config = dict(
    num_attention_heads=7,
    head_dim=64,
    vocab_size=2048,
    hidden_act='swiglu',
    norm='rmsnorm',
    tie_word_embeddings=False,
    parallel_block=True,
    init='trunc',
    init_std_o=0.029,
    init_std_down=0.0334,
    optimizer='muon_hyperball',
    learning_rate=0.00996,
    beta1=0.95,
    decay_fraction=1.0,
    max_steps=6937,
)
Each number is 128 + 24 x the weight over its row's rms, rounded and kept within 0 to 255. Layers, rows and columns count from 0. Numbers have three digits each. The size before them is the row's rms in percent of the matrix's.

# up: layer 11 MLP up, 1216x448, rms 0.0324, rows 528-594, columns 256-319
# down: layer 11 MLP down (transposed), 1216x448, rms 0.0334, rows 528-594, columns 256-319
# gate: layer 11 MLP gate, 1216x448, rms 0.0343, rows 529-594, columns 256-319
up528 104:129115144106113139108095113113117138110130133130129117123122125094159159124174140149116140090125092142093116158142104090128120124118129113117151145115159107123107085118113165160147196158134179
down528 109:092145109174141128150134143104100120139151203155136166120144177130158101106139134116115119132069097108130116154160128109154114081132105176140141102122172175120109154135115117139169147134095142
gate529 100:134177129126123121135093121116103124120095129137115151134142105088154126164113097114116105153109130156098093112136149141141073135101129076094105126104137102132132142086127150113096144165139168
up529 104:118121076119150158108084096111136148157123098147161113088146169117116173113127132102140115138147120112144091144136150139098135093183132136107160133122111128166115134150100090129078166166101162
down529 102:165165127117113129150087115135141136149181134117115133130096129129138139159122090123110112130137134130173163135124149159091131127141088098105165151113134141130151107129103123099116117087145139
gate530 104:128111120101151160118140154159151128114137134110106093145154138166129135116101139128131124068101104160136141143137140152127127149135130134151141135089064114144135132145125129106107135136137117
up530 106:145123156152172118110132103152119118160112151147153142122181132145114137126087094102129142129121145189117143157125151136137115128080082137137130162208120140105136129202171098135093107140121125
down530 102:113108099135172139104130120111115105139158181129115143133135120117138171148111124148160147151103124112158135105098115108179129154107147123104100142143155132139132122163168112127106119129069099
gate531 100:074152096092153127111125101136077159111090087115137135111180113136131117163100165119146130131096144157120115125136101150154129143100101131094148115143082157144143144118112115161096199146099143
up531 100:092115081169118111118135096123118100123171078078112137141123132131130155078112130133094136092128157122105138135156098138164082132127119155171126103143148154080099108147152144131098129198085150
down531 096:133143132139110115096157181114106143151123137140106107138133129106121111156125161097129173117117133118075099131101101144113093121166174123096118158190095114136140128141133137142130161137148126
gate532 090:135158129145126083164119104128138104090141143137163104108138198133150157128125136154139129182085141130121082148128109152107117119151135146067093132127141150083141156110129126124139103154105137
up532 084:134133129158168115149141103106125145119144100158100158100170155106100097103153150147136168149205103140102131138126165151159112101126104102130134108127124150122089111151146113137130133080167096
down532 102:151111124123089125114149123145111159108131126158164114121156164146144115126149158094150156117160102122136089158152138108097101143127107131129133160119155127133157142124105128144166120135116128
gate533 104:132115145137140111091101143170091085092131117149136132082144148113122139119176148128124132150109151126104100119162148138110114102157165167143095148087122131162149123151124081143111111165117209
up533 095:154129112145137121153158142124099142155129132104127102151164129178119098142159145113082105137142151146107151109139135160143108127135141065144166096132151139166085119131152111126120149136171131
down533 102:138144120129119119107110075103128109177141137100081100122117141152095105113154136123150122086128133115149148110102152126126157089135115095145116129143106144121092115153138110117091149128145130
gate534 096:091142143102157122067182178127171104147092123088156156123145093148094146115114122162149152140112060141114094135105138106189149126148122134112078099101118114173115130155150111132081121150136102
up534 092:135114134136140154142147107127147122146105111082107133109124130140114106116112123126188133138151114136186117102141125151142130109113126103165108143105112140097112137142117148110102140133138123
down534 094:155172134185130144134094113136150063091129100182096157141111167081146115164144147115122108139133163151151141136116176130067153147094140131125120129141174138132115152132149107135156116137133132
gate535 098:066127108123105111098129051147154134164121139120100129168137131144123141139123131112131118112118114159142135141096118118137112104170117128139146107106120090121126113120112148126114156112147143
up535 097:111138127067094101142122114098126137126135146144098146163141131132187137147153101137114169140104128128121122094130182093119121158116073138159128101130121141105118117134085103159136096125125140
down535 094:129110146127138107105116112096071137160151110109131132138143120101163152118141180149136101124155140102168128132132153134122111138167086130147129099138139138168139099108111133132154099156168154
gate536 095:105074128102103187072163146139144127104081125132141132092135084139128179119139127139120134115117136152139113119114134185154164135136175117115120118107111092161176154131154148071129173135139133
up536 099:156136125141113117126159121113111162142146130121093119148126168096103117168157112144126152149095169109150130143114144158107092131161145134104134135160088123163124185078119135159139133143144107
down536 102:170140091163119081123168140128112136152093142095148150118108135165133104128124069090164112094147165121152113134123137161124134073164105135088146160148132117142140086128173150139125123138124156
gate537 106:140109136183136116090118129088138099127114121153188166117134133062125130114115150169133141129147135101137135121107165093090164147100100181106107139117119119144128134113133137116135131133154141
up537 105:116156103121127122144137088120135096068156134141113081112085124122151114172104123115139115083091158166145153127131153108082132154130152143128121141135150144122123163099160146183141158174097151
down537 106:131134155112138124151142132138094150149147131120118109119109156156097107138143155131130106115126157116176135133132129162126153161110156136132126118111143122150100138096144172127102162133107164
gate538 106:172090138157117126095110122134132135120108122135124138121112168147158138163111126125129150120116124122134125083129142129145141092140153137144142108109149118161142181138112101162152134100160138
up538 105:096090122086160133132117127095128111116148137119093140111119143124109147139097128108162128137108155108160132120145122106133166124125124122079130098161145096165134178162163156142170113160095113
down538 108:166121148135169122099109129111093170088137114124113148093152118072147157118151110118104143097134083107164080128136106143145097145139133107152123118095123126187125190173195109127132143133094164
gate539 094:161085135108139161146158131113132115093133147138119156122154094139139099132129118150077133075090121134074147111101169154125114120134120139139096129124150135121139106134131121080144157145157139
up539 096:118115137175120194106110120120138157150102116148115107124104143106153116154138144099133107118150111123121156099169133128124116112142121117114124101133105149118160155144170109136137093169057106
down539 102:121119112083146148131152121133107119139107129144109128178108132115066067146146133158140121121137109143149106131133147105113110143148120132114130104150155101112116126155138126112120143120135131
gate540 092:120181151112081126119159107151147170129154118097123090170108130106143137138123123135132136126137166152106123106128147111136108123128136101125115098156095106119069089111161109097125105113150148
up540 097:099129119148141102120108086127079101129150140165160172114079134130110076102135122127120127108131125131094144128112138140114101124143126114121138114136098136103118145121132111103092118131169131
down540 095:139113152146126094146116127133155141098083144126181158103130077165125114127119173083134146069086117093158138129078139124109115104204121151109171135106110141112132150125127102080121094123142150
gate541 097:136108101154128107122129120118160121136110143091129133099139140115129187107128123145115105121152162090115085121139084129113113109110105097137145093109138124141129120102129170110140147153114093
up541 098:145159141106161109107140135153108133092123090088131117102125128080110122121169122174107133103112132154148108157116137150150144145110156114110128120139142119079152126155137095139083099126129146
down541 097:127140147121126118130159188127151130111131139097115108147143107153127175096124117166098161134132115123107151096134122112154130153146114115123121140093135127088129132101129131140134116157116167
gate542 093:165163096115125132112118163110117136143135199146148115122130136139137148161152112132137161073121161154164125141146142135154176156127129139144141103119181111129152137133158113112089139130101134
up542 096:092132101131103129126152085123123127153216110156144147129105122167088094128103149134083090084109136118138093142140095097145117122092105132096111134104124117157159150117096133143113097121111146
down542 100:126152156143138157143144151169121157123151117106127153105113103168142093119100146128129134157165088147160104133104185133089111159134158087117138163124124120152128124143133089117101154169101112
gate543 095:134152133097144101124133118109177143143137096117104169123171152140102110089117132127124181127153161143125082159128147153135118121146124133129158131137123068145138134202121121155094192150161107
up543 091:177156181074118160124086183118058130130114136089119120068178115123089123143086157145111143149155135143142124116138144142114132133093119154140102139114114136123133134137131090078125129118093130
down543 099:122145099114175116135128160111138118146105136118130089093152132155121123110130131138125125121124166123118090133116157107111112143113115134140147148111138111109144152154100122095145148155152123
gate544 102:074143101118106098144121124124142149129153129139103111138138090127130071149161114115176145137152137109100130096150126076100121099149150123160163115150141103119097154096116104126123159149155139
up544 096:072140077159138071157066164154146096111152105188098137123191123087171112173138125149169146108130137139111107177099128171123139086127109124148126142125116155116135127144117086164097115104128137
down544 106:144125123115109089144132120164117111158119133166152117121105092138161130140129106130084129101143147114076167170123157150167154119131111142109130135111113127130082117110082109097106137132093161
gate545 094:088100119130134107126133140139138085119116106166121150137119122163124155126116121153111122148150111101138151121148113145120118157128134120091137119118140137095134146140132154121144111151192127
up545 097:149161100134104088130183103133117153142162106093144106137137113138111146095106110118125127104103171110169129134091162131149142138130133122157140148092120169136108115139130104138157142152161140
down545 089:140157072132187092115143133135097154137135201148143103123121148117141135133116121105109133130112122122130117154070142177136098170132120098143094117148128161139089140134176125133110082156131153
gate546 105:104122149110125121139103113132100115149116113102172094137119155134127146099117125174076178084135164108134139167133120132184122160136151151106171143121161138127140119184105123112139136131105073
up546 101:144132098138118146122125102117109136103105152122115105112117107145115113161131133139172135142137165144132115164102107169136111075167116119148138101125095069100123119131121158124133096162086140
down546 097:174139120133131167158118109141100149101133187119090124154064110152130112131154112133149115099144119133149120139156124122136095112136109147101085118124115139148125149099102129112134124113157109
gate547 101:105143193132133110124148128116183134120139115157150135122121092141146090135122126112148125153114156138108080148155137111110134124115130103136101102156120090139108126155131123124126137065125070
up547 100:166136139134110127183134131137187132137133133159065094116118121139121126132081150124142132105139178131140117111137172117136070131117138138109136102171134117150093082129101150095142128106191181
down547 101:113146141139113136148146137113125122123120111128130142119165133109086086172135112154116123098163110119105106073143131073127165146141129126127122077124141163115151098123147096151128123084098162
gate548 103:105125127134141081130130141149155133164129115143140117128138122114122157150164123148101112123155131144108139104139109118129141081167136157160118117142114140068098130129168121126108104102166152
up548 098:127186107173170147081068143147152136137147115070139099130107081103098106173137128136084094123160100095145131132130136143124163177135072132171141148104149132107139132160151120122134102102163145
down548 104:131148101109158137118111145118160101120124152130157146154141130095084111107151131080110099120151146127106091107153146098148163134074140148157150144132107089180131128136184100093116128175149129
gate549 102:142109127098059100098147109111124131095090111109134131127134097153181105121120140164114142092118158132104126145134114153125160107113108083116134084159125109132135141143107145146156097132153152
up549 100:147155152113118099138103120145146115134171125117151154134099166122129130085102135099122116098126166127153110148077163103140147103116155144113167136145116156104108111116063133152081155123110069
down549 102:079138129121090111119131116095092080129135110146118121151124106156166134121113108106092141151100145151134115139104108130123161120091113151120140156153144150130134113101133129149096144126149112
gate550 103:148116091164121128165103124135156166142152107129160075125124115096161110080112125115128134111090165156150134167139134127141098087140135153106107152102123121162114215145091135116123126126133143
up550 114:124144102110121140133117161117089127109104120136109162098119136127121133101071132146130100112099096189119121135123132137123093134113155100161179126137174142121084097170119167124137129101106099
down550 108:189132160152149150093147113151133161143133125125110119099140161111095118090096148106097101107082164158135158114111136147104143112112150123110141115061136124113131180123141133124113123115146107
gate551 099:094178156112143103120109160135115120138091149100097149141170112132162129102152151161115156119152158135166090133113084143130133162139142122094130094099100120170151112097114090151121162142083072
up551 100:163141103115141131137150130086143101099097152177142129132162132143127110104193121132110150131070133166132121143140122138121110169117122083141120141107159127153133113145134105172099140143115113
down551 101:168171070118143145099126125076106133089174091169104147131140113133100145121122125143169071141147125138119105130151182102173123137139113140130114126120156123123136106117159154169120133110128150
gate552 094:132122125110138156105156105130111082134154118107147099131104128104143157087116089127146097146144156116096087157115137134148149177137099151111112156070120069146139148148113120124114162117123137
up552 101:131145133158112149160122112138142121157133132137105135100156129142145133104115138091100112124107136123144164139135121127139130161144104117098139127152077140157082123126094181094123110133138117
down552 094:130107126116152127140114114154109132116117138096068174161151155127064141136095120098109089103150111132165150111129097115111157125152144152079104100145162168137113134134102107141134146150090146
gate553 099:114114168153156066097076119148155109102145144132104122167130122111137108111166117128143097136172139155118123131135103139155143135095188170092143121146109100111178088123118167155181099081118125
up553 099:077106148111102095127112137097085119101107150137115139115154134136129142145139097103146130151113183100090085144121094110119143103164128167092149134135177116151138108100151126104110113167116144
down553 102:091142164137160131118117122103148134085141092149117153118107135150153129150133141130091121147114115131110095082140174101112109144088120131131111122117133152176134141119139181080120150095092113
gate554 098:143127153145130134112169120130122110160147099096131154173144103128131124160148135141130147141156074123138144116102081147110104113074154117137148103121124111132101140171124118164148091168122101
up554 102:115102122150104118149096110145071178139157143136143116135138112124115083118125151154137137126147110115133123157162150118129117096144106147112153160117108113143160114117130101140091083135162168
down554 104:130111103133173080134128160135080152127146179133165141108119121126159070181089129133111123105178168145106146135152157101143158117125069116101127105135124160125151091100124118190092071135157118
gate555 097:122155126132132147117147108102138097108169155113140127144145144123121085121126148095119117100122146182143070117156130112130119110107112124114109138166146145132157146130126159102094145118129135
up555 102:105149150073087148114124106106140105131168113113107119154115067091121080137124127107143137155138137100083129148163093121124145096118109107126151104115140132108148142055127164164134112142115152
down555 103:113130126163116187090113151133150161161131166091112111113117078131116150133122131140142140115125143119128187160103130127144134129121111165092147137138088127130133112144146114128169099150125127
gate556 101:103213121113118100124103132111100124099132149138142135132134112138133110122114135094116126152127131139125150151158115126135120116094108147121122091108108074144085118165115116124108093111091135
up556 094:174129108142131106168053122106125112105171121118142127125146124113131143105104151116118085069146086144092150130149155152150106119126160153078119084096119082129123139117142164154140105124134119
down556 099:131127119104137117106059145182091165124111129116169146128109128138108144132141101163152127167164145108075121107186136124119127104119150097109090151133143133104092149115131126105123126119096134
gate557 100:099119176111080133129146160159154095096133085168110111148105124093116110113119154171136172107137121104123154167122116129167151111109138159109123144103105166130162136126092168077070145149139080
up557 102:159133127092132122174130114086152096127075129181128131095126155159124080105121140118096133116108083107118085107097144087136132160131146111135147153135092122129123124109121146123074101169128159
down557 106:123156130138115097140200127144161086156131089144123134112125105125145141075140129110140086094115163107120135083114130106094120131113126124102116127141127158142130139109119135105082102171091097
gate558 107:131084161146133120105161099168156138110146105165124144141131091144184129160169102121124131154120114140081169134096123126115147131133163139146141109114068121146128182203101135130149120150154082
up558 105:140104129121114117146128141152120094075143160147128085068149092107083135124148118165138154109154156135145164103142115115134115120129157107115135125138113086131085149092112189113125174181119115
down558 101:156108126123125150144164152111142153132129120127093119115079145134090145122126116119165170129150138124124135096156095136186138132150154084142125155153129113136130114131125137110109129100046132
gate559 096:141133120127155104119090103149161109118127143161184123106140136128102130129114117139101150135127140114136158115170136131161114138104143111098130140100113109153127142067132139128105117142145099
up559 097:135132140151117108139153136154139086130120173170122101143135095125125102115076155156107153127151124141110138129104121127085111108127119116118105161142105114120087115092131146095146162138127130
down559 106:103148162160137102141121126132098099125103138137103176137164095177121091115136146141142126111169140134140169105157096130095196151165099165110126120150115127141125120121136156106123152129089133
gate560 105:130148117109158147116165145132105110107124121146141126138145138118104137117154108129083144109137169111150168142111119095141132148092117120118083094152105147122117112118107120139099128155095137
up560 104:094151121082118113127121139112119115127127140194134106096141133124138095144082090170152145101150147178118128133147131109155118121125125111107161134129122114129140107132169164123127168124143135
down560 111:097151129111162124140128098157140100086158093144109121103128152126109113078157117126114126129137136124104128118123170060161164166118147127128124174127119111150124157171142118113142156144098151
gate561 093:122105105135111085100150133135105138166157120125165090135143104143143087153146127171135090163076109112165121112122116140131165142155146157113123145119123145103109127080113087150114115096139112
up561 097:082117091143142131133120135133091103149121118096124095127144118137112091130139154147143121154122147104150107123158110138102163145121124166136143101099137168139126077125101156116097129120095131
down561 090:113128091081128139127095117160139096130114123092125128150095188119144165146118098139111135117145094126088166098115104140115132109121112113165107087111101127165107125071144171160154124149111120
gate562 094:177171118138129141132119153094109140062130135132122120117146126121155135155107126076169114133131166146141147165144183092131114099160139116124122128157155082125107075113159092144133166156125118
up562 095:149150096086141130133187136107125117115097110133101151110123101181130142113127122176130139103104162096134127134128127126132107136158098098148123154137110112160147094107142152083157141141108158
down562 098:101088118175149127125088107097156137137150156102114145132108077098128113178121154100156155127155126162127141113117118109125106158147147117109129176100120114127107106152133156112156120135150114
gate563 103:098139143129098168072147108130096089140128149089110125153157160115113121156140106144111116127148089139080131108098139137142154113165127107089141137126147110140126130096131123159126168143113100
up563 107:095072146105107160133159108146079135116133166121112141101144131128180134168085111108123137125072111147121081115134137086069146123165144114082127139146138160133153156108147104095132104140088152
down563 106:109122116092149101112155065120105141105120136110089196101135126071137109144087140147138141137133159071173073098134137130132103112181112121104152123113112131164148109144090138128103121116145148
gate564 103:125147131136115134133164083159106095137141100138092104130167165162159124115156138145109105142126104129094159111169115112150129153136127143077183151149139142135108105123120119115094132088093141
up564 099:118144191101125148112147114121173145115109125121131110130142065129140079136103167123096114137140167125097122152191112126138119151123127174119099151139168133143137104114140129116149074090107143
down564 102:113130091083122117123099084112090122086102104140146131144138098132111122136127148191145133146108152095128139143133107123122079138112123110161117109126120127190110090146137144087094152153138137
gate565 100:089112095138139142127146118116104114081140154124121146094142097127132129159163157146135170133134107126172122148147103089106119132096126136185132138133119149130102140146133123115121094140139123
up565 098:102156117155104129139146149163132130136146111116151159131116139110132127107118113161164141085112138149122155146120188131138136133130108109123107121134119140136122134115089121140134131118103154
down565 102:168140165151124146089079107110155117147077102137128133108117130096094100094119133156127160133127091123135134123104171119148103148100131137104127118101068121164120118141111107124162157111098144
gate566 096:133150137153133114142102129118135148149166098085135140145132138183155151113109100145130137131101112153135156156148146108112185133108105155136168104105109124122146098156145123183120145133126117
up566 098:150143114087104121080102126115143151152131166123148109116122144101124132160134120110112150100112114092124145168195121110114079150145153152138118163130166148154084136105125105097136074158078096
down566 100:118144149105105105138133170119134142144124107115143113148140136099148114111113078105136117138140161111144136143151127144134124128090120142115121099103080118155117175177140163145083112174083112
gate567 102:130131149175091111106117145103135110150134139164128102156149142128123133133104142136089105089144142136120119155128105171123139082156145167158140097099119104157159139127144108130118146151138092
up567 103:150087133123139110162111144151155166141115127097140116160104119119145120137129129110115112118090132119127137127121123118113104121116124114165151116130139109169065160113104136100105142099215116
down567 098:140132125113127150140106153135139109111110145107126119142106112111154141134151137153109108110124092078075105130153089131116139055146127133089084113130129118164116155141108136147126110112157162
gate568 097:129153147108133120140119113104148121090099130163155101129130113122136131111077091169135111104130078163108094130136156121138137147146119128081084114102106105126175109110137125107153107099114092
up568 099:116155134138175099121154108135119148108122120137080134105143124194143146107164080129115123146094120120106110098145125130158076106107135112126141169154077121107136159126129169138146088112131129
down568 095:140119120147142155132144099135127170159125177120112117104163171106123093122171121169150129104085135153123116139158091092100123084127112151128136141182138086141160111122105140100141106124091093
gate569 097:137113166122118099121120117151124141118139103127156155094155163127095135077084123182157157087140163169139168105132116093123122107135114102114144155145088097134126096147123145127132112097162131
up569 094:159152158120064117099139124123153136141130087122117121118133135114093091140118125114085127075104127126119097142125117185124149110127130136141145134117156122104121093128120129155117145107152155
down569 104:156141143146096091119121171101143175161140117126107156119155150117088128120137134121107144152125128162140133162138109137167134116144152110101128132118152121111122118116106132126131120102145165
gate570 107:126144121119135078132115136166148132088086176153149119165161121164179096142103139090097107138150108144144104123131154119101131169138117106117072087115152136128144123131151111128143125113136074
up570 107:114093113128163098132074129192133139100154137141144164120162111133132136116115135081106129158141140149105128128132131106124162142151111114145127138105155114183121171176173134169142061124152149
down570 105:135147140141137141142149136169130133109113127160132151095139127141164138106112114089111126138132070123146132131121145131108153168097130126098105125093182119163140127100111141144148120111138109
gate571 099:134130104146168103122090129107159116107140148132100108136174143186154108169110118161128168089140157099072128127133136138122117088191122205136124108115119128151109106138148113118133130132094136
up571 092:153124113150100138112095116165189137146167104150112147141131145074130134153115138112159123121096094144121113155150111079102111099119080094062145143109148080128152141129139131170144103146120146
down571 096:135148147118113100118091103107189098154142146138100140119153126095139114116128170145177126114146096124111140136113155128117128143129075071089161110127111126126148122153070170118142092123115116
gate572 094:144116121128128112118096103126136116117080149170136114117134113098079090140165106142123145146126115126114122166110135148138144161107138128125061114110082133133172139186160151148089115105147122
up572 093:060108124083091139119108097122108116094125152151126167139129093132120115125137152094144152115118110120128146152106121103095148101112142083078135121074145160162137155126173157137113133138104130
down572 096:095144133098118150165132128074135112142115104160145121134102152153128131136150094111160171074154148099135101129127103121133141089102102098122132127132140161151127133150116111098155130113165131
gate573 098:129104142131107175130153124115112115150149155138113110134094137115119145168116135123138114162110163128100072172130118108147097118123117145124142135116115172157168106123116114085155171166132072
up573 101:144131161158130162119142118127124106146131102149128134098105163111155138128124142129155144104139100156179107126128116114166106142152139134108156129099149144135153097140107122154134150178112131
down573 097:140154129139133147115148143105137128132124127127138135127116142106121131115111108145160108125135086181149159107123148096130144128167114120130113088110131128131116102086124124093121141160072134
gate574 102:163134054132077141121151094099163100126130096159123125122166134110165124098139119108097097141144141069131132125141124132134133107143152148147093161160143114116152117129112154121166108103132126
up574 103:134134128146146118134136162146125114143133144162133160120100162135103107128098136123159114144126136098125107129110117116139105134105108117139129135147130129126124099151114129168139119130168125
down574 108:154150146148147140102123131091108118142147155116112138136111144173141120149119112118172127137124141144136111144119080124192136118141117164122156099139114170158172110161143133118148127120111114
gate575 101:123187151150132124162117112128100120152100102161103176164159114123150128127128101152166120146110105120132124144146191143131107133137089111102172134138102145097115138115144126169139143135129124
up575 101:110188117105102136139109145141161130131130134140142172117119091107114117107135148087139120116132127156107163129161126139135150101136136164063139129076141177134117123105154148122147094156114103
down575 096:136115131138192140145120159145106152163114170129110105109158136132101117133086129137128155130125137140098128114153126117145129118158102177145138145145149127108156127118112095134105100143103110
gate576 100:116109146150146180152116113122155145170111129179138151120161106140153156130150118170103122119097162124171137132144137130130146082137123112117125110121084136106109120163099120105136184068138102
up576 096:128118129165145119117131114173141111138129118150159107103136072141135141138169083125092117141141126137124118142092160136151141065123141084105083103063116088173136126144113154119118174113158163
down576 102:143081130123123086092188125182113132108088121145091128080158154173139152146119181133166138085126132125123147107096111094156138082085148142164105121145134146115093101129137107126133173118193123
gate577 102:131164104107097157105142154147159115109129113164171121137143110113107111149160125127124156093078140118124081085148124093153180124142109090049134150139132131091139162108140098093158129134119146
up577 102:118116106136140133118160135161123136116130176115143166091134126158119160138142133115110107137127140126136163107166177148125149124161147112122136112124101086152092162147133148171123133119128142
down577 103:116132086136105119090158123124110097084148125106141125127177125114167120101130165140126107126139132093160115128109158138149095146131089172128133116114139106152086105145148107135113125111145132
gate578 097:142130148142138136094114140165134146130190129143122144100091104122151122117155132142106124149132089171146113141159127160199110136114171113127105123090118124146100114109115141106151145135182130
up578 101:137082072111141130128109086117094116110193122150116120151120090146110129116068082132134128105156134121110077143089131107089108138113112124157135189164145138107145121115122148134147098104137114
down578 098:134118098098106132124139086133118126133148123132147112133090081111100128128125153145125108142124135090130106131106117149086126110162136093092142159108123144151190126139116173153111128125139142
gate579 096:111166144124101117161172156135110118139140176154141139136131088095154127160112134090107128148072113138102131149137151134108098140126133110135134122056115121140150156116164124072163104137141096
up579 095:090101099123130108146131157148131140122159097123120137152101154139158141118125118154137148164141160090148121114137145127139107106092133174156138120097122122094105163146162144122111135129157136
down579 092:098116106140134141124136126109083099108101129151143116101124073129118139130115156126125125108141150120112157107159124125141140107123120150119067088163110119108118126168149129109158132101140145
gate580 100:109060125153155140091132166162154105135104117141122143131141121109100112139132164132142074110114142104134077109134178128138135101164139121135124110084133117165145087114106126191108135101135121
up580 105:149130149147137156111110109164152164134098163126168149144142172103106063139138162123169128135142148106166105146152135134117136114117164129130121153126142134102114185136121092125140104104097115
down580 096:143146119117105118137131087114141129132083135126160152129122138154137131163142150098105115167139119120147116145135129119115173102139128124124170107139168170132133140119121127091099087115122138
gate581 100:137119123125122110115149176100107131152114113108125097136162098126116123129141163102148145102120104105113112113112139137147145118143068129093145146084131119115132136102128124131113140134109129
up581 099:099162151139131140140129125152092128094146159144204152119107141165154088060174118155152105123142154134142136109125139082105082163203126140110098153102139105150167116155076134139064109111143160
down581 095:112151151138155100116084158150130111137117164136136126111143113134121077096103129120126081072126092139121132100115163083108109179165127139137109130076148148152160102131104121128069105127157161
gate582 098:160115120177097143097123127138132092090113119113092149187159146115134121102067114094072110160149158136069154139128119152153133103084119136118136114147168169152140146108120101148145170126111108
up582 095:149114165170221128136120117100100096120115108135131126098093128134054143092123111171141163154070097139153116112122154174150140095190133141140162135151155166114143085115164135123114132138139112
down582 099:109131133158152113122105133130130136119121113124156142124132136139096122136106105146085156170146119145103137141141113129119119111161128087169135148156161117160139125108126116110144104113105123
gate583 096:128140138152129096108123160109109116102115112144130099165155169111156131148147139137107111103146111146110114147123119118183102129122110136106128125133125110111151105136134119148121076093114129
up583 097:130159131107158097188191111130117134110098127149145138072096096093140141130117113115112103111137151108078166118148127162117095093142108110146141149125153196146106129207125100142132131105104137
down583 099:130122127123150102162119145132159136074108121204176146112155120129148132120129146116135109140136130131131154083105102099132169152107092100129121155145128128148118133123188150127101126153116136
gate584 102:118120113098071141123124111124130137140156115116123149107116102109163101110129121126143151135121135114116100139132100174138137085088118156143108094105085102145124174126133157129129133155111128
up584 102:117119098170160157128162155103128119108158135134169118135109147077156119158120131105101132089123106136105153113140114156130131161093132127096106143118149119129119126128124095146136117153140123
down584 103:146157152180115151111153118168134114110101145141122153135125128140169150157167134142144157106120113082100119157137162135130102144090108110126144117138118122155128096158152147149156159091169108
gate585 105:166119144103138112134109142105115121129140136153152108108137147167121088094118127159144125111105138133144110139147086140143149144117108103109094091126104141133151099122139113085159131085108138
up585 098:121119126155133163128119101125111081151116116185180144149168154123131142129112131148151126115131156122141111132162136156133102110092070148060121150137095135082119129108114142124119115087063141
down585 101:098137090102104129130098117147133129116142085181162116134121155117191140078125141128108101136156131147125128084092138115147161114091095150128125113146163114149128148141156098128145083150104128
gate586 106:146087120111140090085124159105142150112114124131075107129164116118166121141133113131122161110126101117134084124160139121095133174140104170146150095134111100144113151178111121142135143119112121
up586 107:102160127078144116108114121134121130112119117117118110094145134138145137123134082163164145087108127108137140152120104153064127123146111138134111121160115120140124139086103106134084110135108126
down586 102:102130122133161121064126104150133138117131134110074106099140153107107095135138096107112157067131154142148176137118103100073139152145133129097149165136205163108115125135131142136129110087116150
gate587 100:116065127112098091093158171133123131144138137130141158147147140129124111125168153150145114150094137100071129147135163180098114138129147117160118136116128190121072169134151143125132149112092144
up587 100:135067113116113092088123128127117157101170099094141120060157156128143131164148147107164128127180099151145121154177121163100111189134087087130083144109128143114127142138167136190130167117102150
down587 101:104119142166111122125109075191126175120159137146110129098079165064079113119111140087153082119183116149108158149125113093131129150167100122139085127140172123091186146136175119130135156125161129
gate588 102:132137131104054171122140093117128142147106130156147116114132167102139127107088101121106146139140164138132144164125177160170130165164113144118110140141137086119086126156104116161117105121152129
up588 102:135124130145136080112134104117115110160131118121108107149143120174127146088158118127122158142141150131139114098151134146126120099138174146095148075108141176140126139141141127102111116172107135
down588 098:111098159132087112154119183117136130141129140105151154109111166143113141128118191193105110142119149115153118092162126124111091108096172170128174129063113145096132125117071127095128117180137108
gate589 102:130106107117117130118140091092092127151118114117142178159134073158095152118139121144126142101097122115109120168133109176121113148108102130182128094138144149124152131131105137180150142143163140
up589 096:156106140125129102130144109125147166118085075121126143109103143101145167124111135143155125098099140107140165095110108104154126117147124125130073165144099136183105150093158138093142158160161077
down589 095:127111114134143091156135114138161114163128128137144134104089112115109163159145180166074147097152149129126130120119151115121154124142152135177136097149157119122144126117107137126119134114177174
gate590 096:106111134095125113134082140136106119094093149117126121137126139098104140161159116133111193129155184122106073143125118127120137139116137145130132096134130124115128147129171153146090140157179123
up590 095:106154105104172118128177201149113131126151174133126107151126095159082141109155120093115174130105158147119105157077130164150124152112117128101141125155151135169111133144136106141097139161116158
down590 095:199126118098165115132133135134150130107141142080135128162111084108096146111174120115119140163085105158102129105124100094109128171141111129109153140091141146128132132110156132136154132116144117
gate591 100:161109120117133154085188124117097122125129090100104122134141143143125176113151088154140125113116165188110125115141127128131096126106121155143138145148117127149149096113104147156163134125163142
up591 098:108156133166121119117141162147121144117120131136100139147160114111129133098127145160129130127151138105126123108079131116154144120106159105096131108109088143132098167126126087148121144160102132
down591 104:153162104099178145112143155139141125158148105103082150095122157097155142103101137106154165134136098118086121150143158155139108136101123106144111097095110125112111199161149125132157175136147147
gate592 095:095113157126137122096079132161143139139103094115138145113130124133140142126139097144121113108125153140108128117098097123136147095151124148142123141136138171141154114162115114134171131143111134
up592 096:124123130117114126119161083169110156150117163158127101142115150137096134159121147102113110126128123108097157127206106134127122124135078116126111124132150109123097096090141128134109135121112095
down592 096:135173154134134113145094133120177139085125148133152171118179171106058123143129096146150175114116116127123099102128122157129143100090121128106070132167167120166148083142117096087129130147139087
gate593 099:120127125100130158095159102163170128157120100115155091087177086094141124160103124113166094109098112111110117163148141129133148095139123168118093114135084098121115139134147070131168138098130117
up593 101:117116132136103099130136095112152145153130116184174117070162171099125131161155088085112127139134086193132115121119145131149145139156089148093139162161127143149146139134071105124115117097087171
down593 101:131084122121112077124148136087097119173102149154149106103143160136092128124143115095112127133138141169103115117152131140141132119141130149120115138163122123132080103125067126074138138148139100
gate594 099:161165120153107122119114122134149137126083123159175146149095147105161144126112089150139144123129128093123137136115120101111108066155154162125133148173147138127153095085125163188166132119148105
up594 098:144099128102112132144096152120129127127136138114166162143102151156169137166109123153104153096126152167186156112115163106121111119105133161126126136135144130139084106182148122124096130133103129
down594 095:120106134086129105112129117158095109153128137122121105111104145107122122101153108116111127163114134134146128105125127130116090113120159132131121116110106103113129152165101101121116110122105132